Each number is 128 + 32 x the weight over its row's rms, rounded and kept within 0 to 255. Layers, rows and columns count from 0. The size above them is the row's rms in percent of the matrix's.

# layer 8 attention value, 256x256, rms 0.0641, rows 94-120, columns 128-255
size [ 99  96 106 100 101 109 104 101 100  96  91  99  89  94  98 108 102  93  93 107 100 107  98 103  97 102 101]
[[112  60  82  95 150 111 134  72 123 108 108 132 177  81  56 124  90 109 103  67 115 105 115 141 136  95 147  57 125 137 182 169 100 130 129 159 127  97 122 165  85 138 152 143 138 158 225  95  93 150  96 139 117 134 175 102 122 171 115  98 137 174 117 133 144 143  84 104 126  60 120 125  98 144 127 139 187 148 125 131  54  70 110 142 107 121  68 175 106 172 141  70 143 121 158 101 118 136 150 108  98 169 185 136 158 161 163 162 127 109 127  98 120 132 129  75  95 102 145  79 146 140 133  86 139 186 156 117]
 [112 133 125 115 157 123 157 142 104  78 182 151  95  94 180 106 184 118 158  91 109 123  96 142 120 169 178 157 207 148 155 136 141 173 215 127 114 129 140 167  75 104 110 103 126  97 127 184 126 106  79 138 114 168 110  70 146  86 139 164  95  96 204  88 112 112 159 130 121 135 167 120  86 112 152  73 135 137 145 168 179 124 143 131 148 146 164 128 156 152 151 182 132 145 128 114 103 131 159 162 128  85 177 109  98 107 145 199 103 116 124 106 126 155 118 126 159  96 165 207 168 126 128 113 128  82 159 102]
 [169  88 174 110 134 112 134  71 101 114 163 110 119 115 149 142 120 154  71 180 146 115  50  94 122 121 142 130 109 119  92 104 101 170  98  84 141  94 122 120 102 120 137 108  86 165 163 112 160  98 131 101 102 166 125 164 111 107  75 162 140 108 138 123 135 110  39 158 165 114  96  98  41 160 123 131  99 167  98  49 164 134  66 128 102 114 156  81 152 184 139 114 110 107 172 118 171 120 123 150 137 109 114 163 100 141 109 140 175 175 148 137 134 181 164 151 153 137 111  69 123 100 183 168  48 162 126 164]
 [129 113  66 121 182 148 195  83 122 101 158 128 199 157 168  58 155 158  91 166 128 109  96 217  64 149 164 125 125 135 106 175 107  92 120 180 167 133 118 134 122 132  83 147  89 129 157 119 130 120 178  79 119 146 124 104 196 163  44 108 155 100 150 180 166 159 106 130 163 133 132 164 125  95 106 123  82 143 160 151 125 120 137 119 114 168 157 118 133 124 144  52 139 167 176 138 154 199 159 106 137 115 132 186 108  92 121 149  69 129 113 179 141  55 175 118 188 189 112 103 142  88 125 134 134 154 181 109]
 [153 124  90 122 111 130 166 230 137 124  88  89 161 129 166 113 102 157 119 143 140  89 153 104 214 133 124 166 124 127  41 123 141  93 147 120 156 109 116 131 150 131  68 145 108 157 143 115 115 107 128 109  98 145 154 219 125  85  93 123 158 106 117 124 138  63 126  74 138 103 149 117 156  99 145 138 120 207  70 113 107 130 162 108 143  99  82 115 115 113  99 108  98 151 132  93 137 119  66 134 137 106  96 144  80 100 131 230 116 144 120 180  93 137 192 123 121 136 114 129 124 144 113 194 165 133 112 149]
 [147 121  75 179  51 138 156  40 194  96 115  89 139 171 154 119 125 101 113 145 139 153 120 112  35 152 165 158 117 131 197 138  76 132 117  80 146  98 106  60  46 125 157 146 101 153 214 182 116 117 102  91  97 126  93  90 147 118 121 118 110 147 129  86 121 118 161 109 126 160 100 104 163 118  99 114 171 140 116 177 147 129 122 129  88 205 128 124 106 173 164 158 143 102 152 166 153 157 125 116 128 106 142 116 107 101  98  71 144  90 111  79  91 169 142  80 113 114 187  90 110 103 137 176  97 101 100 146]
 [117 201  88 145 100 127 139 106 114 192 114 169 126 125 122 146 103  54  79 171 126 116 143 132 112 125  80 123 156 144 202 109  82 156  78 151 148 131 177 116 167 109  85 113  97 126 162 106  97 135 180 116  91 107 105 109 194  92 116 123  96 108 105 136 111 144  73 112  97 128 118 101 186 120 118  97 119 107  83 123  87 182 115 150 134 139 141  91 112 166 116 146 149  89  90 148  86  86 164 142 149 107 103 124 180  73 123  99 151 109  93 118 114 130 195 151 125 141 155  96 167 159 120 129 109 199  73 170]
 [180 181 103  95 179 172 203  96 141 111 133 128 120 137 116  99 116 131 124 122  96 109 141 182 138 121 177 121 143 110 155 127  43 193 119  95 153 171 123 176  69  77  95 107 110 135  86 140 207 148 143 127 101 151 151 129 164 139 156 128 133 131 104 143 122 134 103 176 116 138 194 178 128  98 149 156 171 120  76 124 141 165 134 166  93  96 128 124 112  74 143 142 151 100 121  88 167 104 133 141 144 177 145  99 167  97 104 118  87 168 129  87 119 174 128 134 126 111  70 112  69 107 117  93  89 181 173 111]
 [111  75 115 142 113 137  76 105 148 155 117 107 200 117 116 127 122  64 122 152 150 135 151  71 140 117 105 129 192 163 173 131  86  87  57 116 116 102 123 133 106 111 195 129 132 143 138  98 154 151 124 105 143 129 134 189 102 109 119 147 151 159 142 147  96  97  95 166 128 154  89 107 127 151 144 125 120  85 169 119 184 146 117 116 104 122 139 103 108 145 138 129 153 183 133 119 155 159 255  97 116 140 123 122 182 130 115  76 111 127  90  91 125 207  56 115 111  51 125  87 130 111  73 109  92  57 144 137]
 [123 125 139 156 109  79 158 143 144 137 136 134  90 144  72 176  96 111 142 132 108 107  88  94 157  98 113  82 102 131 146 204 166 145 102 102  94  63 143 106 123 100  55 144 141 158 155 150 139 152 139 112 100 114 107 125  74 136 155 132  75 112  83 150 107 121 105  73 106  77 126 159 158 107 145 135 217 124 117 116 150 137 143 148 139 154 105  24 132  14 105  93 129  86 125 125  96   7 195 157 144 166 124 177 105 103 183  91 195 112 153  97 175 151 117 135 132 158 155 133 161 104 131 162 144 183 146 129]
 [110 151  89 117 124 107 173 129  76 118  80 107 159  94 160 176 151 131 128 176  72 115  93 102  65 155  87 125 153 144 184 162  92 177 138 121 187 137 163 120 142 122 101  59 134 139  98  86 152 109  94 149 194 130 115 131 114  62 118 118 122 112  89 157 142 138 123 198  59  72 145 102 157 112 134 105 135  31  84 111 152 149  56 122  90 114  74 115 203 101 166 131 128 142 124 112  66 157  81 153 143  90 110 128 151 157  95 119 150 130 130 111 168 107  66  97  84 162  90 123 151 112  75 103 169 171 154  85]
 [126 138 107 164 119  55  96 110 121  80 122 111 116 166 110 159 139 134 153  97  54 171 168 138 120 123 133 109 130 131 169 172 128 196 176 143 213  63 155 180 143 125 183  87  74 184 111 178  73 125 159 133 127 185 158 119 132 147 119 123  53 106  68 134 113 124 120 149 184 136  94 127 150 119 106 130 167 139 153 190  60 139 139 118  92 158 116 123  82 144 131 104 161 137 121 127 137  88 108 112 174 115  74 142  92  68  71  93 175 122  81 113 218 148 107  68 127 148 139 161 115 105 150 133 115 120 155 178]
 [ 97 154 105  99 129  97 157  93 135  93  70  69 106 115 104 108 100 109  77 119 143 210 130 138  95 100 115  79 128  92 150 158 113 156 227 155 123 179 143 134 115 110  90 146 133 115 157 147 112 126  95 118 158 112 154 119 109  27 157 132  58  73 101  93 176  83 141  88 146 114 129 112 125 142 161  76  82 134 150 124 115  89 129 146 123 130 115 108 100 214 138 175  97 135 144  86 166 145 133 137 178 156 126 127 105 166 103 153 143  89 110 138 156 131  76  83 129  68 142 173 167 115 122 120 148 110  85 121]
 [178 106 162 142 166 170 128 122 150 159 156 159 194 133  94 146 140  75 132 126  62 144 109  38 154 117 108 199 131 126  80 117 154  97 184  90  98  75 151  60 110 133  93 178 115 128 137  64  72 134 160 130 106  88 113  89 167 130  57 142 141 159  85 104 103 113 111  66 160 143 110 153 116 159 154 170 124  78 154 145  55  85 194 100 134 149 108 141 119 205  76 150 118 116 116 153 130 154 212 151 164 105 155 112 123 105 135  94 107 124 155 113 152  95 137  98 129  81 131  86 136 152 137 109 132 155 104  98]
 [171 152 110 160 109 180 155 104  75  75  95 140 157 135 151  77 127  96 129 159  90  90 120 128  80  81 182 117  81 137 103 147  73 151 120  74 137 131 116  75 125 135  84 120 124 166 169  97 146 138 105 168 156 139 122 162 116 160 139 124 153 154 115 164 126  99  94 129  82  87 106 150 212 154 123  81 123 107  95 179 136 201  93 102 150 104 171  76 166  66 183  61 113 135 105 177 121 124 122 149  95  91 146 157 131 135 100 105 146 110 118  21 106 106 141 109 151 112  82  97 142 141 142 116  36 161  96 105]
 [156 165 145 107 158 126 160 117 148 169 165 181  37 110 164 147 179 189 157 143  90 123 157 105  97 128 140 145 122 128 146  81 134  95 184 121  99 168 155 147 226 164  84 139 115 139 107 170 153 110 114 179 106 117 133 126 177 166 176 115  61 138 140  91 139  97  98 185 147 145 158 124  93 114 168 152 166 137 154 133 124 150 148 130 134 113 128 198 183 136 131 135 134 121  91 129 164 110 135 157 108  96  96 126 124 150 164  99  50  96  96 108 129 158 126 156 145 118 114 125 134 137 111 126 135 181  71 110]
 [143 136 124  85 186 167 143 188 115 119 187 123 149 116 102 111 103  64 146 155 128 108 134 125 106 116 140  74 114 135 157 127 124 129 114  85 194 142 146 103 160 134 107 149 117 117 124 114 158 116 125  76  64  96 124 170  80 136 121 146 151 128 122  82  52 156 126  98 187 109  67 125 178 133 107 192 146 132 101 110 132 157 178 136 116 128 155  91  80 136 106  56  78 154 146 154 108 183 217 143 197  97 141 151 105  85 115  75 110 127 139  96 129  81 122 129 122 126 127  87 140 115  77 100 150 123 126 140]
 [102  89 153 111 218 150 153 124  36 171 178 129 194 119 186  78 162 173 141 188 142 126 144 159 138  98 143 102 122 134 117 136 141 122 125 187 129 181 121 201 114 109  98 137 131  65 110 101 107 103 179 127 136 123 170 168 128 198 151 145 107 110 133 137 122 169  80 144 183  77 101 173 113 128 103 125  43 127 140 121 167 118  89 202 138 113 135 128 209 108 118  72 135 136 165 143 140 127  91 139 126 116  67 133 145 151 159 135 124 113  75 139 122 152 138 173 168 103 165 123 110 138 171 130 123  98 100 112]
 [153 110  89 136 152 101 120 181 168 146 122  83 136 172  93 142 151 197 151  88 144 132 171 130 195 133 100 148 110 123 158  91 141 162 133 145 119 162  43 192  73 135 112 122 148 111  41 122 125 117 174 190 105 166 134 122 140 141 161 143 130 159 152 162  50 128 115  95  80 155 135 140 147 136  79 128 151 105 122 123 137 158 141 159 105 125 138  73 123  58 106 138 223 142 108 158 154 176  79 147 126 128 125 124 153 103 108 126 160 133 122 131 101 157 143 154 141 175 109 104  67 120 141 183 129  81 119  94]
 [157  76 149  93 140 113 176 110 124  96 111  82 152 154 187 124  95 109  96 152 136 138  90  88 121 124 140 164 184 136  83 158 127 110  68 145 160  94 136 138 133 187  76 174 123 187 207 117  93  94 133 103 177 178  87 150  97 171  66 124 132 144 105  90 131 107  65 149 102  93  73 136 158 160 134 120 129 146  92 145 147  71 158 138 134 124  86  49  93 127 142 126 111  86 131  71 147 129 120 135 124 151  98  75 108 141 171  75 134 157 123  80 215 141 159 143 114 160 178 135  86  96 123 114  84 113 112 161]
 [228 127 107  65 133 147 141 148  47 113 115 181 163 118 129 136 153 116 125 137 116 146 183  78 155 105 132 125 171 130 107 204 130  90 113 116 155 157 117 113 148  85 111 134 142 112 156 141 158 126 151 120 179 139 165 155 175 165 114 147 151 147 130 123  97 161 131  86  89  98 219 107 170 125 167 203  73  68 106  91 150 137 148  89 163  93  80 127 165  99 184  93 151 157 160 109  81 132 103 134 210 149 141 105 130 137 110 183  95 138 124  91 174 174 140  68 186 127 145 181 119 130 147 141 181 177 177 115]
 [111 161 136 147 102 141 105 143 161 140 134 148 145 127 119 155 145 165 191 125 117 128 106  99 189 120 133 133 160 117 137 111 147 128  82  55  98 152  84 111 170 112 170 167 126  99 184 161 123 106 125 203  87 119 132 133 162 117 123 148 136 151 110 100  79 110  95  85 110 161 146  87 145 100  90 100 194 143 184 138  84 131 149 143  73 139 140  90 120 101 147 123 150 102 149 187 159 104 164 126  87  86 145 141 164 156 145  92 109 116 136  81  88 161 210  97  57 150 149  84 111  87 153 103 115 107 113 121]
 [159 195 102 127  57 108 132 156 100 134  73  80 148 119 111 100 147 172  87 127 103  89 131  71 170  96 149 146 166 148 114 148 118 148 111  44 141 116  70 129 184  82 128 145 158 152 126 175 132 138 148 154 161  83 123 123 135  96 117 139 169 124 115 171 180 115 151 173  92 152 186 121 167 127 133 154 169 103 114 156 151 149 120 127 126 191  97 100  56 142 143 127 153 142 127 140 154  93 148 136 148 114  85  80 122 164  98 143 206 116 114  93 141 136 128  71  92 133 109  80 154 139 142 127 125 127 102 104]
 [172 149 119 127 141 167 136 135  89 100  90 127 134  73 150 109 134 147 112 176 139 167  87 141 103 126 137 158 118 138  67 212 139  22  85 115 111 140 129  94 134 150 113 131  84  96 126 124 156 128 126 111 134  75  92 102 119 148 181  98 156 127 126 153 143 179 107 120 120 129 149 111  60 121 169 137 140 129 107 138 157  49 147 158 146 180 127 192 149 130  99 117 146  83 119 209 137 118 119 124 120 143  92 133 146 195 157 109 140 148 106 137 115  89 158 133 191 118 141  90  93 144 126  87 108 211 152  89]
 [ 61 120 112 145 104 107 116  88 144 125 116 105 151 123  92 165 150 199 116 127  99 116 140 142 129 165 129  99 143 151 164  71  88 126 171 178  87 151 118 143  64 105 137 124 161 134 157 136 175 146  98 110 168 151 111 122 115 128 154 131 148  99 138  83 130 148 149  86  92  75 143 166 130 118 169 122  68  97 173 111 124 149 129 134 117  96 120  61  92  93 130 168 155 159 159 162 150 130 107 138 120 135 102 125 167 147 128 176 134 140 119 142 142 135  62  85 129  76 169 155  69 120 145  95 160 102 163 124]
 [100 149 147 144 108 101 116 185 165 198 183 140 190  87 148 171  97 107 148 167 144 115 130 149  78 124 106 131  99 138 134  51 114 129  78 107 127 201  64 107 195 116 109 135 157 176 144 139 140 114 126 114 151 100 109 188  90 162 174 123 130 175 171 140 154 104 128 168 131 108  85 107  80 106 150  76 102 122  98  71 185 158 115  83 100 182 153 155 138 179 135 163 138 158  74 159  99 140 111 115  87 138  62 123 132 113  96  70 120 111 133 142 105  70 146 140 127 154  75  93 107 138 113  97 119  68 128 118]
 [136 180 107 133 128  91 171 164  99 119  82 143 167 119 114  74 167 161 126 156 130 117 117 143 159 142 226  74  63 115 159 135 114 175 158 131  79 142  88 153 142 105 103 170 155  84 150 107 159 116 156 105 131  96 130  59  85 125 181 117 108 142 128 115 112 154 143  99 141 130 180 139  97 135 113  43 101 118 179 101 149  41 163 119 113 154 123 147 135 120 111 132 139  82 148 165 121 114  89  99 133 188 118 183  77 126 165 209  82 107 133 105 159 130 143 105 184 211 140 134  95 114 127 134 123 152 127 102]]
# layer 8 attention output (transposed), 256x256, rms 0.0589, rows 94-120, columns 128-255
size [ 99  85 113 101 116  99 126 120 103 114 103  89 107 116 107  99 129  98 118 122  98  82 132 104 119 112 120]
[[114 161 145 149 112 121 116 116 157 136  76  97 160 106 151 168 138  98  92 121 121  62 126 121 123 111 104  49 119  97 169 142 143 119 156 168 169  68 113 102  92 146 186 162 105 177 216  68 174 132 128 132 149 131 166  96 120 134 144 139 133 153 131 126 146 142  87 159  98  86 127 113  60 152 128 125 197 115 129 150 134 125 133 159 142 105 101 106 154  60  62 101 144 134 151 103 143 110 178  79 123 138 168  97 116 206 163 159  97 106  52 119 161  89 108 139 103 143  84 114 147 147 194  99 124 178  80 125]
 [107 155 112 106 150 157 131 135 147  95 122 138  95 154 129 128 156 139 169 161 141 158 152 113 121 148 170 140 166 153 181  98 110 118 162 121 102 184 186 182  90 102 128 124 123  60 105 156 100 122  43 122 115 132 104  87 134  93 131 173 127  84 141 129 186  85 172 142 137  90 132 156 119 164  87  57 150 159 193 116 140 151 156 156 107 161 182 165 131 157 152 115  68 128 144 153 142 101  75 188 145  58 164  97 103 130 119 134 139  90 160 141 140 140 110  97 136 128 140 173 153 123 148 144 140 115 133  98]
 [151 124 109  44 150 129  96 132  83 132 119 121 154 190 151 156 140 139 143 208 129  92  76 150 162 127 133 113 101 156 115 130 106 110  86  80 151 138 118  91 108 140 132 126 174 168  78  87  97 102 140 128 124 160 177 113 109 128 118 116  88 107 122 121 145 143  72 169 115 178 146 120 131 167 124 126 124 161 127 101  97 161  63 116 110 112 138  93 157 163  94 175 124  97 167 123 189 140 100  72 188 158  63 109 105 126 127 142 133 121 133  53 109 121  84 168 125 153  71  95 107 126 112 143  90  80 145 132]
 [137 160 100 151 209 108 174 130 103 130 102 150 133 135 157  97 143 147 141 194 139 129  65 152  75 143 164 175 108 100 145 151 111 171 105  67 169  92  78  56  45 112 104 101 133 119 132  17 160 133 162  77 130  97 143  59 124 118 142 123 126 112 149 145 193 144  94 142 136 105 161 139 166 103 127  99 143 139 138 146 164 158 127 185 152  97 185 167 159 135 119 163 112 138  75 136 200 174 154 150 148 123 184 175 109  98 101 152 155 132 132 128 139 139  91 112 199  85 119 165 148  90 143 148 137 121 129 159]
 [106 146 107 120 100  66  83 133 132  89  89 161 120 130 147 123  98 129  45 125 143 126  91 139 158 129 110 139  96  85 124 117 170 145 154 134 157  88 133 112 126 137 122 149 159 166 103 121 140  91 100  93 149 104 161 255 106 132 121 127 164 139  79  88 139 102 116 126 143  90 161 114 153 121 175  87  91 152 116  81  86  97 129  61 143 139 126  83 112 148  85 132 128 145 129 187 116 104 113  84 163 180 133 136 115 139 159 179 141  85  94 159 164 138 158 116 171 149 115  96  74  88 151 154 101 133 171 159]
 [130 102  93 184  88 170 145  85 148 148 148  42 134 159 158 111 113 113 104 172  98 165 123 133  98 138 173 154 189 159 142  77  91 114 133  76 145  90 120  85 108 138 107 105 124 157 193 154 102 129 136 136 112  95  70  74 175 180 137 138 134 116  75 158 129 144 136  99 132 224 105  88 196 132 163 104 156 145 115 148 120 123  95 136 100 150 139  72 139 158 152 171 110  91 120 172 166 169 144 158 101 117 102 178  66 103 128  65 143 122 147  86  86 119 119  84 110 113 140 134 112 109 140 142 155 145  81 129]
 [119  97 106 171 116  91 176  88  95 124 132 228  80 129 162  89 141 103  62 104 150  86  77 149 101 154  99 142 142 119 153  92 104 149 103  66 159 134 162 122 146 120 123 102  92 122 181 128 134 147 124 142 125  94  84 138 182 152 122  81  89 142  89 108 102 164 139 124  78 224  90 104 117 121 138  90  85  87  14 123  64 168 122 117 163 160 121 123 144 142 117 118 131 159 101 107  72  75 148 138 168 103 101 166 192 127 124 130 137 105 125  76 161 121 178 126 130 139 241 104 164 132 141 112 143 151 117 178]
 [110 122 120 119 172 181 195 111 116 114 154 140 125 169 122 108  86 117 117 173 130  77 197 167  94 121 174 114 155 109 177 180  69 122 108 119 161 183  77 193  82 123 106 124 133 131 137 110 156 139 166 105  92 121 141  66 119 136 130 154  85 168 128 115 125 112  33 166 112 109 132 193 116 136 131 149 109 114  89  52 134 121 138 157 116 164 142 130 226  79 145 153 148 116 117 134 149 115 110 161 117 124 111 191 148 159 166 110 160 154 187  54 120 110  68 102 145 153 121 173 165 107 127 118 149 117 164 110]
 [ 70 128  99 124  92 155 100 130 159 150 141  58 192 107 118  90 115 102 102 131 148 118  97  91 172  60  72 107 167 180 150 124 121  87 108 133 102 151 113 129 114 133 129 162 139 125 142  87 127 143 150 110 127 107 141 152 137 143 164 126 165 152 159 160 160 139 143 139 111 161 127 111 127 139 145 221 125  57 165 159 190 138  86 116  93 103  87 110  69 118  62 125 139 158 124 121 129 126 188 153  91 161 138 127 178 141 128 141 121 169 168  80 160 183 133 125 120  73 135  78 151 185 139 143  90 129 105 151]
 [125  96 108 114 143 137 157 115  86  89  88 155 100 122 141 156 150 136 122  50 112 104 128 127 152 152 140 139 129 143 106 106 155  90 144  86 135  99 110 185 163 132 135  53 154 170 184 174 202 168 104 109 133 144 126 167 141 118  77 137 100 155 125 152  92 142 146 115  99 110  91 126 117 129 119 126 161 116 115 144  74 104 209 145 171  81 121  51  73  66 150 103 150 153 121 139  79 121 163 115 136 142 121 183 118 132  84 109 106  85  98  81 128 162 146 109  99 144 183 116  81 109 130 105 131  99 121 130]
 [137 112 131 105  85 118 172 175 128 149 122 120  84 111 110 108 157  46 115 110  52 162 143  54  68 147 148  95  83  34 169 136 112 122 137 177 108 163 141 131 129  85 110  83 135 133 115 154 127 158 111 130 119 142 158 141 165 110 109 169  94 121 104 131 150  72 111 176  73 128 132 151 111 166 144 135 139 112  76 144 135  99 100 167  85 143 113 111 151  84 147 133 138 164 132 120  83 128 134 159 179  56  76 137 138 126 104 171 173 142 179  86 109  83  98 120 100 148 115 127 135 135 128 152 128  82 136  96]
 [141 110 155 142 113 141 139 118 189 122 148 106 129 173  44 164 176 113 144 151  59 125 207 103  92 137 140 157 109 123  99 152 100 101 115 149 139  98 169 131  86 130  93  65 112 178 136 120  96 141 149 108 137 152 148 110 114 159  72  91  91 102  95  81 189  90 134 131 169 120 179 153 112 126 187 106 175 186 102 147 106 141 124  83 127 136 107 106 106 111 152  94 154  94 103 135  94  88 120 136 182 116 118 142  83 123  76 141 126 134 140 114 165 110  89 124 134 126 155 160 119 162 151 129 146 166 152 162]
 [131 140 116 118 114  99 122  91 153 138 122  13 139 102  93 159 123 104 121 145 119 179 138  88  69 135 140 104 173  32 122 147 132 159 177 136 151 152 155 145 164 117 116 101 176  45 121 149  94 131  36 146 163 130 205 122 162 110  83 161  84 101 104 127 143 125 129 166 131 106 172 111 108 122 184  84 170 133 169 160  86 156  76 163 167 131  99 133 102 195 133 122 104 121 170 116 162  99 110 139 149 112 106 102  60 149  97 124 160  75 119 143  93 106 147 121 122 113 124 156 152  69 130 104 162 110 135 111]
 [183 134 125 154 173 178 163 169 113 159 134 225 130 154 145 166 171 124 101  90 125 158 131  66 150 118  82 190 115 193 105  78 140 114 163 147 146  61 141 119 135 150  59 173  60 109 185  86 145 104 146  94 129 103 109 123 166 134 169  84 159 146 137 102 135 102 132 142 130 112  40 124 104 157 129 134  77  87 123 144 104 114 132 159  90 111 155 139 177 162  64 126  88 143 120 101  95 138 182  97 150  82 101 104 156 151 108 106  89 155 137 126 120 133 147 158 151  92 180 101 196 170  69 165 123 140  98 139]
 [ 67 144 136 139 132 107 207 138  96 140 159 130 120 147 136  87 135 137 125 165  85 109  99 170 120 121 146 134 114 224 105 139  74 134  94  94 118 149 109  76 110 163 111 137 162 205 184 121 162 147 106 172 105  82  72  79 107 103 162 109 111 139 171 164 144  80  72 146 123 134  82 102 164 162 124 146 100 146  81 138 151 157 143 122 140 176 194  38 183  89 188 113 146 150 104 157 138 140 155  98 105  86 109 161 109 119  93 116 106 121 130  88 102  85 153  98 117  80 114  94  97 153 155 155  87  87  97  88]
 [123 156 172 127 165 197 125 178 141 119 134 227  99 104 139 145 136 174 140 170 173 114 124 137  98  82 184 176  88 214 157 156  89 104 143 158  78 167 195 152 151 171 103 145 116 117  91 177  93  87 127 126 121 143 171 110 140 113 146  91 113 144 167 115 121  82 120 123 124  95 162 164  90 127  91  94 126 102 140 117  88 144 136 107 129 179 131 207 234 162 133 136 113  78  95 150 126 100  83 170  96 109 140 145 107 150 150 136 116 112 149 107 149 122 103 150 179 138  88 174 139  82  83 118 133 128 129  84]
 [210 157 100 136 157 133 141 125 137  75 130 124 108 135 136 111 137 156 105 135  77  94 120 171  89 138 101 122 155 102 151 144  83 128 138  98 188 130 102  78 134  84 140 101  96 130 133  97 190 162 102 133  49 110  52  77  95 102 113 115 120 122 145  86 112 141 158  88 121 117  98 116 155  73  79 201 148 123 104 135 118 110 175 111 133 115 175 113  93 134 102  75  54 174 137  97  69 118 108 155 169 137 174 136  67 131 109 101  79 111 166 114 157 124 132 108 137 106 137 103 153 207 129  49 161 136 124 141]
 [159 169 135  97 209  97 116 169 122 145 160 139 133 137  79 138  59 140 189 163 185  63 169 162 177  77 145 118  88 123 104 147 147 145 116 131 121 136  72 181 130 134  99 135 120 139 122  98 202 118 135  81 138 197 170 119 111 144 178 175  94 133 150 150  51 163 101 134 137 117 113 124 104 117 165 103  73 137 149 125 174 157  98 144 159 109 133 136 125 148 112 143 162 110  85  86 159  94 152  47 124 178 119  63  96 107 123 149  45 142 142 178  90 159 175 160 156 117  84 162  92 128 176  93 106 130 131  83]
 [140  98  98 133 159 154 100 144 141  99 156 205 119 154  94  95 117 154 108  76 178  93 191 118 154 127 119 130 110 117 120  92  89 191 144 131 119 125  43 164 159 100 140 105 117 145  76 144 107 117 197 156  48 108 170 120 113 186 150 156 138 142 129  97 151 136 126  94 119 130  71 147 170  87 137 149 123 134 146 118 142 125 155 142 116 134 115 163 102  87 127 120 203 114  61 130 173 125  74 107  89 177 130 128 169  92 154 130 120 191 127 101 131 170 143 141 146  75 152 101  77 164 146 133 131  87 107 151]
 [108 124 122  60 117  98 156 150  78 121  75  95 123 165 134 189 137 144 100 152 148 143 124 111 115 135 107 125 144 187  64 151 152  15 126  81 109  39  95 127 131 172 188 129 145 169 149 142  99 116 102 125 128  75 152 179 136 208  43 148 146 117  78 107  58  78 111 175 126 101 125 138  90 133 150 108 146 129 129 154 121 102 133  63  97 125 105 111  92 148  82 144 120 149 120  87 133 154 131 123 153  87  75 120 137 140 120 100 149 122 154 138 158 164 160 137  99 110  69  80  96 106 179 128 112  68  91 143]
 [170 162 171 125 118  90 130 162  91 126 105 140 150 128 111 147 124 142  80 108 116 152 150  40 209 123 143 131 130 141 120 147 185 114  83  94 106 169 149 102 125 120 131 154 151 111 199 137 131 120  90 112 192 117 132 142 124 113 133 112 164 122  91 124 121 104  69  98  73  69 140 114 133 183 179 159  78 134 116 117 133 103 144 122 115 159 128 133  97  96  90 108 212 105 145  70 101  91 108 156 168 130  97  97 164 105 160 133 140 158 113  79 136 126 106  99 166 142 142 128 152 117 115 169 123 131 157 106]
 [128 132 101 148 132 216  45 157 130 119 148 181 127 139 140 162 161 194 122 142 168 111 121 173 187 172 132 156 146 235 100 172  74 111 128  72 114 146  74 115 186 123 166 114 157 136 105 199  88  70 121 113 117 125  75 145 134 142  75  44 159 172 120 115 132 151 162  83 104 186 123  89 140 117  97 154 121 146 154 166 110 126 178 106 132 102 158  63 108 126 127 137 154 158 117 141 144 122 100 145  79 131 177 148 182 139 134  95 139 115  95 131 124 147 154 102 119 117 139 141 106 147 175 100 154 115  63 130]
 [123  99  86 148 121 154 142 142  98 149 129 121 162 148 125  62 141 133  54 147 106 116 111 110 145  94 102 123 152 149 138 119 109 114 126 115 116 102 118 189 137 127 128 128 186 120 177 200  46 143  98 113 120  75  79 107 143 112 112 117 167 109  96  96 148  63 112 142  92  71 112 113 144 170 153 145  90  93 139 111  94 142 112 108 153 162 112 158 117  65 174 125 124 157 109 157 133 168 137 120 131 101  62 118 152 129  88 101 216 123 122 112 102 107 139  78  63  90 148 109 156 111  89 188 170 121 123 114]
 [132 149 120 193 150  76 156 149 101 184  92 134 149 131 185 124 116 150 157  77 144 145 113  87 134  74 149 111 113 135 133 176 113  58 140 146  92  97 118 117 169 157 124 117  97 151 119  91 163  91 168 113 141 103 134 101 175  88 142 164 180 168 129 139 109 157  85 131 131 127 138 110  96  78 166  50 116 108 120 109 105 118 174 178 113 121  94 198 166 141 152 132  90  93 103 104 167 167 129  64  99  86  65  55 110 154 182 113 167 132 100 137  85  94 148 136 185  67 137  65 137 110 135 134 135 147 119 104]
 [117 123 138 123  70 126 112 137 157 106 117 145  60  77  87 188 142 118 165 114  87 110 122 122 117 157 165 108 130  78 104 116 183 139 133 138 121 137  93 147  82 106  98 137 123 149 127 131 124  82  99 131 150  81 179 125 118 146 174 124 139 158 133 157 128 180 176 140  91 128 120 149 120  82 141 129 179 141 123 104 174 142 125 182 123 124 122 120  98 109 132 168 118  99 129  48 139 101 114 159  57 128 145 117 225  95 120  94 136 129 117 147  33 131  87 124 121  68 153 137  98  76 199 140 129 119 143 129]
 [ 83 193 172 132 153 108 122 157 148 193 156 112 127  94 144  78 109 128 108 187 109 116  80 181  97  88 157 160 162 112 159 113 132  95  79 135 144 159 119 131 149 135 105  95 159 173 155 113 152 109 145  86  91 163 119 171 105 119 189 150  99 154 136 122 115 101 144 172 135 150  76 122 131 105 126 114  85  90  77  55 169 138 100 104 113 157 207  96 175 158 110 129 110 154 117 151 144 162 110 136  90 161  87 199  75  96  94 119 142 122 111 163 108 155 189  98  72 139  83  82  96  84  73  83 130  88 130  77]
 [128 138 123 141 130  78 113 126 137 128 117  82 181 190 182 160 138 176 138 115 126 102 153 138 172 116 175  81 117  70 127 121 158 142 134 127 106 148  74 175 117 157 155  93 148 142 183 145 177 103 146  95  49 189 187  86 116  91 164 142 104 165 171  89 134 159 128 100 127 181 152 136 125 164 152 117  88 111 211 104 117 132 159 145 128 113 172 146 133 132 134 123 149  47 102 157 167 146 163 113 124 175 119 121 104 163 158 148  84  70  49 154 102  99 114  52 160 130 118 184 100  74 165  97 100 122  73  99]]